config.yaml
activation: "gelu"
decay_shape: "square"
batch_tokens: 65536
dataset: "wikipedia_en"
Each number is 500 + 40 x the weight over its row's rms, rounded and kept within 0 to 999. Layers, rows and columns count from 0. Numbers have three digits each. The size before them is the row's rms in percent of the matrix's.

# layer 3 attention output (transposed), 192x256, rms 0.076, rows 20-42, columns 0-127
088:465558456517480519551457484514544513446473515488458517523466518458477496460521542519515416497536503477448486478493518556457530495480470520455407539530501461527558526514488525519517431425477548444543499571518576466446528529517507527565485544533455488466456507528517433407534456549547521477516510488518508473551432548583576604480461479481529493499557525427551531377400519517577504489477
085:522463511510489536563488494528463544531542524455525474534464534442411497444490447553498573454444488449506462477547495490489413477485464394502463565520508468451518487544514453476540582447486552512462492510483530430491484507478496522517530488535525528485457484514478497476567450480576466488474492497467540469556471513564498571525568511513454487449475509540508501449522498517504478478461
091:527512419512495486585481471459510429478504484440511465441516503516528519510521526446473483437550532510450489552446500470476405536494530520486522392511453534447528567482507509488512514507564505469513499497548490478496524432524563557543534480399497492510506465477479485457601494542498541519523507503560489504477526425545436555558540421437484527532560467466451496554496434554578467530427
083:532495478489523472550549492476479504602492485473486467500542513525438467490557485500563494462529486471537582390447510512516508488516569517489507482494519467520439502550565569490517531506500472493520486479541416473566530556522515509515453495474487491476456555430461463414483519491466483458523457441487544587465534444461431508504570516478517490489532425526490465542555528480438556503567
087:517549515482479546462541500506382560567512475579489542503483490476526489504514444431518481498459530496495529566506531486497527545563457489519554572474553454474473466492502539531421487512462480543501474516472495445502489483542529518435560427507503508455470502450519518540395575517534529452431540512516524505463549506449405517428501525486581425518532510493465494525424557503581490522465
089:506513506524518605485540552493479549454489528475565585495465433552514539487490493478478517475474468475539498500505509538474464517507453458460581470511541450444478482523478504460437474510539549543472592487452498530492601433571515527517486476471484493485532540529466454528524446588492506444512500552477515489490490524531532460483480464525606507532480557491480480488428543461457493518527
084:475516482530502411509470507542525548482509515472443539488488493552454470551419455510462493475489523450519530561514478425500496521488519517525486519454567506468522577540584530468463472542570565466497558491525506439555467508416531509521488465554482432456531551596542499532570492606504470466510521544492616502496519528513549542476503451526504514468520484451557507544482515586525439538520
089:480511439415512504506484516582584513446562501477460606538499516515469483477539556516540475462546476493490474520521508565492584472459490525479487612505503492526573507568479486486526581497475493514483467526546429419485482490497525526468447506501422528548515526560562515451497484519401473490541453450511518515497480532515515591408456456475472534529494481438525508475643444465496418524518
093:506458509446575537459483499528509471498463447442477543543455538523536535500509558493505464462522471468513463478517523522474530475471589439495515456553479465417474534536438509448499513466515547450474533443501467449493543417552527458499435529483483504513496504552538593589526478529487502506530501463538547469564435559502646499509491483515505500571554433424468545472574460536501523506470
085:486494516522471535478491564547486399461518548458541468469555454448598575590537386509487500442504527540467491506466510509530481439480543529551496518498461527443520455530580437441506478484506421546497408536505549513445557519521575462441428464494531519550553508434458530538574550468448512474432548518454501529543528487535470474493451404468476473491471558501463470538529481483498508428514
084:452558504533499560506485482525543483463543521472456512557565588446495536507488504507439443507454572462494511525526496484534502497538506483491490575502446453557400559508548547477520522472465398525511460490479474513498521475506529545514542410479456490497510523480494523459470465464517522438504495568506506535476464529468500525485547531548501467522518509576470506484455531482557531537479
087:492431508447494491529501520523537553525473545557440588553499549520521524501496526555516562455495526499477506569504512475522498528526540521521608487589478535489496547576471456528480498514471520445549507440492526518575553489517499524489466508494489444477478433547508443477546520478482434481452480470459482499488559530469480494516500402501495506503493503454485485466548559515471495448566
104:507483507460523496495402517522463489483533537531497468480445501402545550504445502472496509504553488552482523508504547488448472506483464554534463530482499471492478515428464470467500541520478520482489510419531499466466437500486474561523508571499506455558439511474472535535522520533489490503512490473549554562535501518543432510545486547509542491389543428559566554572587438491493488540541
113:528520462517510502503444503478499462540496540467518486480423434458501549517544497503489535501506452526486545511532554457487468497558582442508561524536550509600442466542528500479468490502490479516508477527505487562563522481478453545470485536514486513504522499538500473427422431531511497429447493523448540484555430539512528461568428468456497442533485517492445509497559560494506491520462
103:555564428459541493486499544557533501531483424525477554517474451499593412441446498546507487439521429547543545449478538500450516534457487533505488509503549516479472494486497497496416528523468516499506505558560595508471498502457517473467433514552532476528470496487490531460533519533536514575514484462498442448485502525456523518416482561515561605541525507461523506543615463489498472428484
097:473539470456510506502510469510592534480424515588604452498553547467610466482410463511513435545436533489463560459469476539528530509437468562529501504561566481463563458521550449561501448480511476495557512548532443495422530505522606488518430494560486503580480472495522503487519505492485485499441494562495418519514551463399494511478541518528497589467491486446544485537509482482517504489468
108:461542487509503532574505489491491499460517437507499555465517411512507515474406518531437458504540468501429491475513535492428414477390482469591513534542482520506486544464549489517545540533542487534543554603524498460455431529495427521488482573440513491505566511572460495550540509491460526509492513510485471501499530430479472488461478593501509564526519513523482506587459501518513428480459
107:511520519432520491518466562522522464541474504555518544544478412472515460548459527538490515484533523470548515522495522514511475563539526502496440527578500532464481486466557469446486562437503520510504497545486466556524508524537554500563416518523435504590450463447507497539455550484505508522450479584520508492598535503512483447550557546436482497478541485560520558509622556490537449468539
111:517503495539502455566499528510522501447537597562418434504534490483466508528501549442430525529521481543497526467473503535495470559472506463552510569554518461457434511486473489485411482546472553520528490482480487545512462537467459491449509455491557444486498488504479467521367504493478494509529533467562557471619448556441510490449470484555465425378440532495524527541530554452493535501515
101:546571451479572472468490500446566587511499469526533489508513525526385461531471493450585503461449444533534491414450422595526503491534465536431469528510426469455463451538480566509506445512572475471508459473465488517536530488518501479500466375454519583471510533468528541505522565430523487528498509387494468510468507439490490451478486494549522530514491526475525515509586519522500492470495
104:493539545487527521530490489473588437484549486514402502462470467466508545498469554478458531497480558486508465489544505443549484522537528520504509467521449482489500575580513507500454469466457527472477497502504481595564481504511533591489528502532473459527445551553438452510487436486501568526514482475493569535551505533464545455523453475468517475484545467481519583476458523468513489512440
114:474455533475476476482511513540531500525487375465461574493500492482473494523499578533568463465495483533519516481517492507506460503490582487495566536466451499415499513493519480473492517425555511435532531535513555548548517459559450489501404574501563420506428482523546536541502513554466514554496503547551499463519494452490488521546578517435543544548522499504501552463408475497485424470425
104:522478520495449541484536476422482483443495459565525522430476518510539578580551506543505497488563492427492533505535485449457564548513521603550489467511491520475517495471581489542543498539485556562549512549531459545471535522528448453591486534513498527472537459521508469497490527509482516532498584426476445509543496504491461434544519616506497489565524491499491446465519434528528517484452
# layer 3 attention value, 192x256, rms 0.0703, rows 21-42, columns 0-127
090:443529484406462544521481522537481481512508496495488479386469494461484553460488584509504467553526557537499422528440482482576467466493551549434503466517491526480513532486554505504426598561500515495521548521561496498500528502521540529521456439408446510459534517518508553526476488502537466556440508505485466482507547430489491504508555498546445427539508478414521492471488518481506538459483
085:486564504513504502566473526546518611584457469580532510559483539487456511473496463437526497475498442518583528455479515562534481487531533567533463589498467498517452476511499506490481482516483538543522488527503437485510524543484535495509526518537511545560487498503489475498467485494474515492386508393475525430428502551530579439533485510526488501516445564461466536439485518464478454545521
083:419520516583492552568542523468565528433494428481457486498475508481585466571466521523543567504507476523480401536495494493494496454438542513488456505539546541514540557507456524475460390477529523425518472519493508492498507366451445481427505535549523511505541461453549508558472520532481503527512519476523545484535511474516483479487476459477501501493445484552530529522518492489579488537447
085:499509518439547470476442515503473530461506523435538519456481497425454474452435503478484470517545483524518518467469496471500472522538540501493505522520538526509465457515507437463496610486460528456517479474518533477510581569481551466585548522486462512519487465557541451465537508481477505505452482503486523483542493485502558500561430504497568442529499492524525491499493540476455519500453
084:510552481484493497425520517532516555591528554477548510440480555461484480566435501445514538471520520532488547421473504412487529436554457542502506498569486521499480487512512568551535523437509390524530504452473528517466494524478466452521483513578466512565492547454520485461517548462479505524590516547524493423520475540510444416507536504455525520519555498484435498510505486521589464524589
084:515485484469477539513454498531464502461491493532538515527520514535519562428550435406512524485510551489515500495478606533468453490570507488389507477528453517472421523490530464465506608442489496468526393522478531514474552466486484483515475506528494545509488464455463516452488454486479561579549443404514480474500488457506494494461456503521460518507526530463450414513501495515512584544480
081:500512456587466465453488479507515539480566506510471496536479499461473510500493505509501536502523473465496461477583443477564469558520505459462505456468425475569506417491476533541555495491510528451421461506463476550490505460495488485497486520480528523472533576477521513444427526532569451491470530494465463573423445555477450504466501489462429474512554486570470516496498485523564550545512
092:492509488526526486475498503470548483506579543563505479527487504511461574438512493472512482505543409468469490585453523456485417544520504602440538535455538510476502475513527536527501491483467515495566534541495558531506512511517497480550467514484496591517487461479477554425497508569500526479440471468565476536472477469497481437530471489517458394482500586483525469520480513470503448499515
089:580517496513540486496517498482434535544563542480471517515501510467476514407507509545428438541547459530550510550468571439569483543513449556501528495502504506484489467506521529448509509514498513470524528559530449573505496517467567550499507400437466441519529468578476528487504483420604439469566507419502487555520532487483533442430472526602455524550525523495474463454499452560484482545402
089:494505420474490522562533547389493539470529457516556525472465489523500465546444497449470470507486473500515496516466519474531595516533523439541466489512483557506502510506498527599541495495469447453526450475461453446447420508448440492497435509566533435477470512478557404491556537555424490531511503474494497514502460512501476474460509436457578473501592495508507485510511621558552549520553
086:528469486511514434495539496526468524544433516455498517541500511484492470475475479542443528539519495488506469458486495565546490506476502511482472512525497512503445515494506505480406513440471534569543493555518446564502538501483562485556467443483423536512520521582463573429542501535524538497460525481498551466513447486485525429460478528494513609496528578494494447500514473527447568500439
113:472511498521486462496507499514478514595433499535506486473504467549558494500536495554474520434498467508448507503477449570489477417486502570463471526488523455471481468482550491480490524532474532426517572467482566482466535494533546482407585544578468617471511536517425495482493510491496486541467455575521471489492563601472429523481512516461535510485417523515486507512487504488550467489489
114:520485494542465539467492500434458502474537539514448487409469497519525495480484551468511469532506530485538565534535509494512490676603457491479524429492505446490524477500477484473545473474476481392456424507457558503495515440549542500522474505537486426537504501488468503483456547423437440521572485483536486542503519546480580493455515528512432424449514487482484503494500463506491496487508
097:498463412526462582573483548523517441449543577485465483435528496519521493492503534497432472474469476496603552537510484511458552491462469505616513516496477527509449526490509483444496487504499463360524530483538530532534466550484483484428440520502476521442508503525570486508549509497530494479433453465533499519476494437495491525548433493449524458524505538552492509511521504403442474506520
097:498439478541439515494545481495462443482470473480456529497485465462497443499574445496458491489482588533529462524509430490513477467486553474515517520493503514457579553536439491421486573503454499508527520427525487496482410556545508472447477549416488496389557547537556454476496564536594498486470505403512500433471505465494479507464479510404465477525566528475541475512524505460387476463515
103:440486381539500533584475517561514433484481547448475516486458487532597491565487505517463528498456538525592443540474523487448494479491524527600484482526490466466440502492563439512508506429498532505481600520546448479469437500470553459448452446499508536544503468455542539393484440516500578549563494515533469525546507445487475542532516485551458501530530422506558469536494479540485483526464
116:502504528487512504498507520532485488473372535480504491501497459502556540540529501571530522420497458530481480519435517393557503482533532517537531479439509540494541539519494495503455536518492372421490572513520541518496487464481422509531543512564491484522468470499530456533422557505469463471433511457472578486500484562498505510466553533564492397518506515522502497506511541450552463497507
108:551495466516531568484471498489475535517543437527466482524475516471502468434500478432491479534503466524458552504513550529434436521484502459509492458541548451514529563504460569556576543506453526555491490524541493494522456431542544510533472553516542574428535505433372478527465506483550429488462481581517502637490471501512365441439464539440469513522488550505555400516519522466566423478513
112:518583522450464488439575524489500486528516473476558556445468517433440485542481457536493445480421494512524571535550556449537487535457424551498489479450534457494470474511523478529585515470526421585506496553443552528481462558572544543500479505508477533428518478500462493446538481586476466457560500495499486524440458537500472523581521487542484520552509579449494402489521486494531455474507
101:502448513528419537443457513457459547485520542526463481527475484527416488528540520499589477456532481516492499525474496493508483576475488501516497455558496481490552502505452621394470499435483513413480558535532534485440507518464556537532538531529457474507489478496560529447452516518513542489446493517579481505510548519476449379423585476514529430466404489503498522496495399539499521562438
107:548512474497522495580477504498557547489478518483515521451519473540506496588441493507519495476525454548493533466431525519516555537490496441505461529601529536501504461482483409489456529467468465471541570448511537441516491537499428461530591474553460488521476434478567521501519517446487503525579495495479568489548543519507464504544465535532568479506515437500507472494483537490583592528581
103:497454442433484535619483496464636452523460493487472532512493487584503542465472645542464502498510516526481567466532581442450539479564583447438494482501500580482518557488452493438425452465488471380528578521542460469492494446483460491520469470550497480493493473470564542497500525526573519420510483504498490533495510447519518558547504524499516521472481512381523465542479480457486476538545
# layer 3 attention query, 192x256, rms 0.103, rows 32-63, columns 0-127
089:488502536505506487522512524511534524514486503473487469480557443457555466600494527548471520571527532494538527436385494557477608497423499574466454445545488444551538452529554501489480465473515487516486487584438460545489473520461550436494476533410489489514520468430527518491534464455510503528485538486473508527555546470521501612489582540509529448465488433476491404569504436544523525500478
093:470531518550469498517523529484541466582521525499578581442480437458504562487518569485359528470486552466548458512533499476535458469502490465518454521502516475390474578475440468455499552469515577560491541485462521531499492555500494486589479505513456478551530418498533501518505558574461528541483525460532523486601526477485460537538451507452477455500586484439492495484506544462428460494535
108:494496512559410417441528563505510459568568438444563564489456501468566543434542498575485526513500497452530425536530456470514417505540493421477511477464527524474402535457567476484531537524577518480508544534458534506493546491534435453631494471493421469482439473508535489508543502550469552490514527488493441495462483447521436492619487471460495483505505441516435432487559487482512467451515
105:535510503456602526582499419528475548416429541559430463540548492474466465545451513475481446478506495565451529447452521494475511532461520577551492554537494473527570500536443501494483432458444487505500491504549489464505420539448572564379515531481582497515555519525463563553478477427496458522500523484485544508552485544443508495449538524526490557522440543489538530506437516511471494500489
084:506483485521561432487502500468525417482484518507480444519495533580530528508544541535565437519475482519490474486515533506534491526521547424482463523509478536509485518524557514515545514462515521489461531544500539512540487473477429459481479516547473561466421479442503475483498516526470442516471474476572502468466469445465454505540455458542475463521488467476527572529503535507573484484550
089:514571494471594505579440429451470519483422615572490413570555502546486489512460512500513496526518474521408535486438563541486503500486518552486485486519491496540534450494457571494472434492467431505477472485511489492469468484465526555401511510523530544502519564460502492520501512451554489490477472508543517521491522536453588492416473512559473510498397524496558572547467521498532569541510
073:510496495458512566581426488486536484465472537524476473546496461504468522535366519484443528480561555555475518480494526527483499525482492448547500553555529478453566473546506455459464433468483512466496534527552464477535481589507565532535497537505531487533530495493497552528423504426485512527487515510467569561618507529476498447565530574464542479499480492537526518533436524515499481493567
078:459525516520528498462590468476534481513504440521553449515507558513476459513468425481543562531410498419472514501535500501483514446504465492427475417511466457510480524496532555572503558556581448535480470460485489486478446456482537487494498531472446540462454544537433469456510539539537511473572470510507476449423497507519472481525509464483445505508533513521496549511527490513553512582420
084:535583445557545535494555554437528553458483468554454480548471499474493438476426502535505512500557514499453486457440548531499553529488524457481458470517476429532465502484567489527547574549511489562489587537412424495531495437387499503513531494466494566518555493421424476518482477533519515520424478507475526542450524495485473554456513520457451466471604512483487544532513567443504483498520
089:517539499485499556549499511524488502526546513462506530537481445569480528541454524455413499534451505504484460527511424485474527521578508494419482525507448513437459536537504471433466507502478489538471540426497418470543433484490514538536579553509487520468563474529479443581517492534530420524497496599466551557499532566511490511558512491455517394507508563509508569506502643487537497448504
086:535536460428500453536492447522539547555436461554514510540584488521491452459539528545517451458527462450475573505511509560516501501445509584541467476463577447477482409464480535558522542515526441550553512528527460539496519427576478503421489527517447541474550487463467460458528549481486464513479525520523468501431517490476536504490598497563509561578457589440517424473512487433496524516478
099:499476457516561499462503570459515472529525586522519458473508515422508493405468415526472575608455515448455543535447445507542430516496448474442491471501549490510497478506503464459526508526452588496462521473484461543461525537484522521528552501522466500441461513395482460477495540562558542471508459529490452472529526589501516504522453519495463477501518517477528487501482508463514549479574
091:488526514494482527524517520490474491550583451524524558547516496459499448547481476527487493490530518447515428538468472465502469498505473515454465546484431452542438562505467531509531561484524491482525542484460430486380458531483495560553559551497497566448534504437527511488498519514474441559508526580507500536470550487450485449565557523432497523584466466454501508492533548505597455420554
090:523502487502519474575410567481550535516507530512508558451478469479501448580482572471460468447572468543490566443538578494466510434403463478582451562462512525430513521488458473502498501470495527483534487466580547504455471491501559447528435499538552454462470466484541451510476547485504537456500509488501521531518498497458519547504503521491497504491462435500510460521496372485407541485445
095:468482419541481465502464509546535539476528584472490486492485500427517492487530505488525513475542529525565474458441469517472521506473514513528539484482501569566471466493507482510545507510489547497522582524524561494457519503519470500527499515530508440528515536467504494542494395507478535557421509540511469440524505420507508528502423530525535569480459483513456477512483483391435513474518
092:511483534441505480547497506539540465458485486494537527480520535496550467471494430524483436470499521549524538538538514520448515488515548531611459473491519545492515510504500502518539518398483520543582503535473483486483437493584546475503456539517501516510493553470524501544573488475453467524492537533486465491515554440489461483484440455485514518541552505497464480525482461463411454509515
090:530417508512501509475504512512482516500484500577546565545512522533455531443497479474538513514491457523456483407547507483489524527518520528546518466496485489481498519490476486452468483499494502464496467489585585417434504490484477452450483457532455456453527437541492462511524404604480513429473478522494509433432455480521552445506477507531506491489526485526589638517500444465549517511499
084:504536413526463562542498531501531500460564473543502431532475479477540446463407461433543549568459484500512496456452564454499488562499464508517468471522433493533448548507548497492462597526546491460467548527482467471453501494491562501521486573527451550518457533482422503488484544423484491435517532445519468524458536477494445443494499584552552509429556505598560512499518466558568462489465
095:452504432476477473520518500505527499528542552550482481543463428436537452373462479487479470470462549468563513491528463465470475546535510502529523515526580561549501490476547501493531504507501449518436476573482464561440525532513477502458461504415499428530452528552486540516453483504517496527523542442425490501535496480494508448602504499491499491533520434571446532493497546555570415445570
087:537492472560488470475504516480508485485554501511410512468435458497496502529500516549486473510474573534597427592505505552442480558486521496451455549519449582518461512486480459517538506525549559475463569511531458424500550492509490504431562518522502543486513574518416522581588498523450469526571515544420505570468466553424400462494434493486507528492491526491476494479514525504503519518468
099:514520514493526481514582517587428514456485522499514490521518539487560530529519524496516440601546484449450531452507498585485537465468525467405477454495525519481491399496428483408463441440504455461558484435486563500447448485490514466419598469503470453527474483532467569530548439546511447484559535490506547511454495539503498601496462502574507530493474487557517551491503459472530566485566
093:514461501558458489553602448524519467461488488478510526466464534455499494499554488517505529538506570442480479527523493418498541533511529449422496539470454497529464477522461519518461434512484600520473502484536536484478471498440471453522450456497557498516536454562459508506498469494491540494493427519518515519534534463480440571503492435504542574461463486438485524501512434541448465528498
091:532466537516539524516537527576509433439519485532485582554517451520463478596488497550457531427481550476527512480491517493489580533435505542527506459511470395430543443477449433503467495438540518551529537504494460502520517513548555472493473491477510490544528527497471553507463528526368580573535508470558459498564584462467486484480559529458484482479548539483486462490513490536425503531490
090:459562488479509431459519486536524488578551452483573442502531501445544544560551494468535464491420564569505390514468459469525461501479499528460549481414530552522519559504502466526498541453521477546541566501477470518545500446551465531568524515473497472531520446477485485520522515564496488519545529470388462482493495496497540488596485524440431524545463588478431501480483529503470531452545
088:491549472444548533552494494434562547515476486541455559497440400485495548598474512437497482495491459449539585466563496524555528491528533442546426453587508565468471483505428484507494536472489454528424532511532479532406512564503541500491411467547534463558500474566471535487438593538518442471454494484496537493527498493503492499521501552519500505551581503458514532487522540492477530522479
091:499475506551461496561529456518471450475582512480483632452490549511538545531515496511431552560450515509526455448541486470528441528427526451508459529548495513454458562511482471486467548460531502476534584531487428498503524472463513526465480496566452459421497508557466451486543518517445545485544517529507488554485450461465454529555534523501602565519568530506495451512490495473496485506517
086:500498539522516519466504515484591455444474473541447484536493544526509474454423517503564541460557497490561504411554470496456452534499519476472495463545495425569446439496526485491527479534544471488488490521527493584434425519554532447511427557493481553545426538530579484485471545560618560520470466493465503560410507471475428489458567556470585563508544442504516545507518504453548468494397
090:465501429439531494515499494527523443509534469494524528445537479505518498477462512488492518481453497496520559455510551521432452511456483489521470454481540518504459532475533509561453545482510497471532539456461495520422481458441507503523536485535464529537491462427493494513496531578469446524497523460477521542473579515500515494465530569482598528526542483552526549495522544451498539505502
084:539481542447544594547532495475585546451476545538529520494474478509493492538418536434419529503494537513564523449494463456547575480495478491513479549519555469473477565473586524592489506525456425508558498473524425565468458507482527517501509494482492576574468598480505580489363484419524498534498528523507482503519527505515568531434489521550491473433448513424484469476525501522547497576484
088:518440474573543488455494499457486478398477565497539449521448494578472487496518451491449519559492538465515507496577489444459558469474464517467461505550483541516494492509454422479523526519456563501462517402512458446569501453415497548461551385456533479503533517507468494474479483497510565513517494618471511501529479583519444519522465463470481468478511552534521534504519542450508563557480
091:450478499484490520498484518445547491518479587484459506558500495527521516545524509570454495483440564511513538507469590444527573477452465519534489473577495538491552488514502488485471435467522455528513499484546468519506592521425468472472431493459432514515532546488431485511514518431527522480498461526494530533524556478504540441502495508509440423456547529403483495529477514494484543555506
089:504440492448496497482466513508529514494535431502512556463509437503500555530458586485532447504506525472477535453560496396503469494541482489460495457579459504457548517509511505467472467453562538470540526496417504440471527424463478542513565475510533514453470404497537515465560578557480525554488521479452489456562516429486485558471444474506474526570553474470524479468518520516465464493591
# layer 3 attention key, 192x256, rms 0.102, rows 32-63, columns 0-127
107:440518467492509556538512440469466465547437512461539487480522557507513523492400421442483532449469451518497491544489496422493553489598540444553507521481482495508478498506566499545460489502480500424558512520451491528582574498551452535589491501535510555478477543445525477542544513479513508494454468536521498481515516529530503461507571436526500512494499518433553507512499506473520452507443
082:523484458540490449425550537502497484493604480536449460483488560529467425453453522466498482523491524454495476477552498612478500504461487517452540473485476482492501467507480446485571506518603518526444430505545455461546486516551562512450533452462433450476467520530453448486514465578479469444591563423484489507453495518559471479476515466523538499505570499534486509474522446564536529494469
058:555484487480449532487493537432520495488505520549460512507453391439565488527505516493445581493567504488490531536453536568477461509534492534470426484534510519401470532449519518509448546546471522452454544511479478492498559513491518472465530552549465431533555555453448509487442604491471488543468534527547532503571575548453460502438522526488516417420494487517511553413625504486478489528447
056:386508511465559447480494531570485441486479469463559517464569624484462486521471511538568426525388492476524437511537486483501525465496498454548555441486535499552581403555476515514508463478545484542576463492573509558533489466522464525509465475448491537461457496563513410443551458507509500469505475485468474477461473439536547483524483451470485510554537520446516472546440538589528514512532
104:535500571499493527504503497532485569542536453484471593518542522463459498458460437374423497485477470467464534476580511552509495499453444544519540563523449501500479497502477478439476558533497464512486464417494462437466518518513539514539538516447535487523485454574467516512502534505485524498571559518430462534499498515516529476456507536507550534495507584528551458473488499491520485500460
082:542438571548482576541473408512392447524507535444539373539535601530528486538491426499503460518469493507483527522504494482498557500498472547523513543502489502566478457564506466510507535528486426498487473501545464460505452519454499508511463528464521508567452535487490479466529496439543474508536447482460493504496458511551533505449487464462477515517518452572523502528462498490477451522512
097:479481586553536484511523418522384489502481527480545449490551624512488494500546480520542423530486493537494453456507444491539553485510467518511545451478480488609528434571470492468512496471466482547559445475451523457557470499497436496526448473440496483469450456531492412510620400478511529493534435481442472470470425484503501470521476487463421539525522536524524507553410491496462508486540
105:548498463480458522499520544504536471497505491503418513523440418532523454491507477467464560504523513452516490567546533545492535563503589452518436504498490502453459560434541477522489514546529547465465561483497474580460527488543516502474535530504489508500508546493492544478415558476518467500484596531580471533486531524559465514453514482504531435443548479497451466448627519488583468519433
095:486502522448461527527439500484510492524459486477423466497487416513486493501535465486526524524535424593438472477440542496531455538448458493540434440532442559523415552455589546579484511517490534542485515512464512475471488526392463573607573510482520502579511508504447523486444527460547460554519509471504494560480483530494497452440558538533499490499477567589462518458483444563492486589460
084:454472495527494545482476500482491478510490517592558523528492417506523521538555615535514506470550487572484469503515477530545521471488538434460529499527513502469504466495475505420439539525504512485479531405481478509438499532466446513505490543421564486503534475537473538459476454450502529541549506504513500484534465512503467553492495506467448516497511475524443515542511527503534427487503
088:489478481577523514537502593473464476480473461458502537572482486496429485568489507501463566540480521461435489475499463557522440537481446484519446481538587471468496440517446397508486477501526498535510556467518525464493506461496535474545516531540498525566487514495471573493499525473471450450511477495465496500491474514498500509493509487476551462492477457514488487458576473555478525545410
099:523422533476487533463521479518500453614480526513475478466538566428493479536548471455535453518594520541478457501449514495531495442529534569452478437423448486458476531485510547487508509460433519560603504513460499477531505527575497476504463481527448493476480458480499541475503495507529533416528486452488509555465474523492535450484505509547528535450479513555486488520480533529546586522490
088:536498510497487503461523510486458512471511496509478448504500443483512510459505464521520451571490477508447504539546529505586462560561471516505551395570544538454521459531532470437432488499460529511581531432502532445512512562501515484524472547553484539457533480534515410446461578480485465454507551481442484485516516507519520486475440496528462440520534616469456406441479514495464506506406
098:456498468477518447476471530453506455522443539499584542417519511470472558508531522553529529497548469534502496580530436419491499434515484537463469570450523557502469463563468507464467453472484510476513497443515472445526530500451481492520448518534549525494497495519544503540524469431505462544493494530462483539536486483493542524526506450516504533542413505502502491482468484551409470466525
089:561481452516471439452465466501559553554460481541460567523482509385444486486492477512509572437468474527482488467475465472541513480491514558475490501466482454505456487493573514478516499549528511532506462525444525567509455527460455479567470480515523526463450521468570453530422473536538584504439430504532506512455504502465521529508519516511615550529475473450531539503507412562491481431478
088:389479470520492449494513466546494486549478494438483507517447528514499579518444499508531569524496563493559479503529478440458487407510552483554529528471452479475480494573525480487525484438511566588501528488447521536525536467575508473462517505528482499505494553520535514545510495548537467532426476526547465465499535522510500516529505536482557546488535525417542538488522471427515489504454
097:494545488507435427550540464537508594469519502467500559530487487518481452448475520489538471514533517513446453517580502506504425455494470590494503512517425509521490507474438505520485578458549491519423547538554462408465442498551507538512512514500554461452497501543399448458473489522418544537552470518477553483459438500462419459456462537427518516487559523534555491429469534494511536510560
083:513467528466537474504571504525435502521493483480469487524447504493515501551531399467440497554485492557456463491434474537529484524505516515482481558541458523513505496504439437522476506547470508529472468428520437476420482503509487564553560529458551548522580487511473520536453528471467477440526617566511488509577538579537537491468464585477440446447563539539504462473494564504494519463511
087:487533473474520503458456497556508530536494440389554441522522492501497466499512414498493470575480464523440536495449530490473507507521581474523560431523481486557600430434475566505509471560474416552549513518508581522544514513574508526556482519461497583457443494479528495541484503517550504421445406484521490539428509499554522465522438495441541538556471504441470468530495552491491494481569
090:445600555478535522523488530539417498522478560466508504482463466494539526587451523476523474517529397518470477520510495499542468504451472435489521525512508516457586454531429483575441526483501481495485499470455420471505514401451536537577456536491499510520551479477468428511560510544436521507486492556527492529509434505484490523516558532478505498463465491503486538505470552539491480492588
092:526466553543457536560527417517555473528491515487410536529497545507529509534439410556453512526418502503514616554531501559519534498518534472496437492464500440476474485549518502503436512485494547488470470498468483515479514509537525451446440510567453487436537447509443446476454532568497557575548479502543486500483434551544527512478456560476510514451517474470534445447509569419513551517482
091:538526491478530475486452515468532490492524548506543467527473482530518466484556559544545511427514535527523512501482546520496548511522483522440524490482488486421543468426490524574502497557480623403496423533453523523502534515438502487519459544522505460458504470454532424442498550515512436523523527493475476531439404490448508436506515478474442494608486510477486477514502536542510453468545
089:468469558519466518439509532527439509473474563451497487519516510522503459478526482454461514501452509465510481543410488548462494523516485522517459550538531488566470544518530511466485476428503528535544558463410440498502552531458548489536416436491518473588492490515409516566528539491481484440463540546501507519460539515502503418463520485557369482440448528533462484468486574458553528530492
086:520469435505483466516500473591506505497490490568484483466517543474422472519498536455496544480492470477472487506494501521482488519523550480456547420537521475539500405481501540489527428553482456548587456523448526491428547484565500439560532448489496521434509516484528507423527499561527498485515453431596511459413507448528544488533455497500559496481547455484500484456468458495598492490524
090:502461454505490537545441439476449483513504494515531473546529430572464552456571522475451449513498495553452539474494536436517453521511497521487541516477495539436459548549496461518430456510455540565529492508494524509540450483509457505520481500493586475536557499493453590594512474460505436505467439485439467474553522557511509588504512513553484529548461500497439459501515461485410500493526
087:485482456462544489529448505569479482538568513437485496430514476438487578556562535593474471477446551529484458558530534523516442483522469507497477513446566420470557539565462455445477573557487554490522486475551416567482476494509460530485455533432531545501497500441494522485500495528447499536517486532584518532535532464481495517506425543540462461467556546457443496499487541535494445461524
093:524538469500479463501445471495446509525521477526490488467542438501497501508497469563536392547475575463472516463459502505516496521476505556487488423466441485460500559484559484498572491449535546467469520445463468441483473523470502534502505563498500505444496461459440453490464513524481560433497484494477450483475556480452487410522601476457459493497515537489499501510524417530486566553523
084:480455412582458534524513468548458509536533476516527472516460470458498514502496465459458531572526568553465518518452519495492508483520522466425528512585485546497494432533500500530527423483453491514527464503554596454452480506546454533527542474504542575524459465518521548481471481489505532497497511500483552492468511505459512477523432541498531504469428485574480534487497537513587482548467
081:497487562583512528523473507470511483490482510465512465573430434528534538436490470484421520519574475591496509468520515443484539506509510483482417551516401503521458547441484452437493519568460465575460501484455449420402480549448508495540478478500591529530499539455543539538409515430472553532499508520458556505489559543505504543516523542499575518530470518523494483500485547453445487535505
078:491452510492496583511470518490506468522497541475485486502473504544537441496480528519473596513502460499484432522444524563530510524544509498455404561539455479578464510484509500490497543467532560554453505481467389506455432476424493498574522527476535506463540517467454511448489505455495477571517508479585481527517522540427413578492539505439525491485513531491481483577452504516498475467526
093:486534551488535512508441545529425522517510474519511454597531590514541488504488500434480470493561518495489476508465455553426460404506497506522490512495520503524474510528479550508465485477488524506505490536549506484522459492499541515439464443472596524537503489456486460486520403458533557469552510551597453535502543518522481531468457499597469515525438528551497478542497385469498473440530
092:530443482464588542484410493481483526393516497517524451536582437558513546544601551551532469485484488499557504568417546493516481518465430448516561404575549492533581478540461491462500471496440512534520465502559492523500499444493501522506513500525519456473545496437411502535560462509487466523547472461503468424499455503487442525488506453476485456532471493531486542531485574526565552517545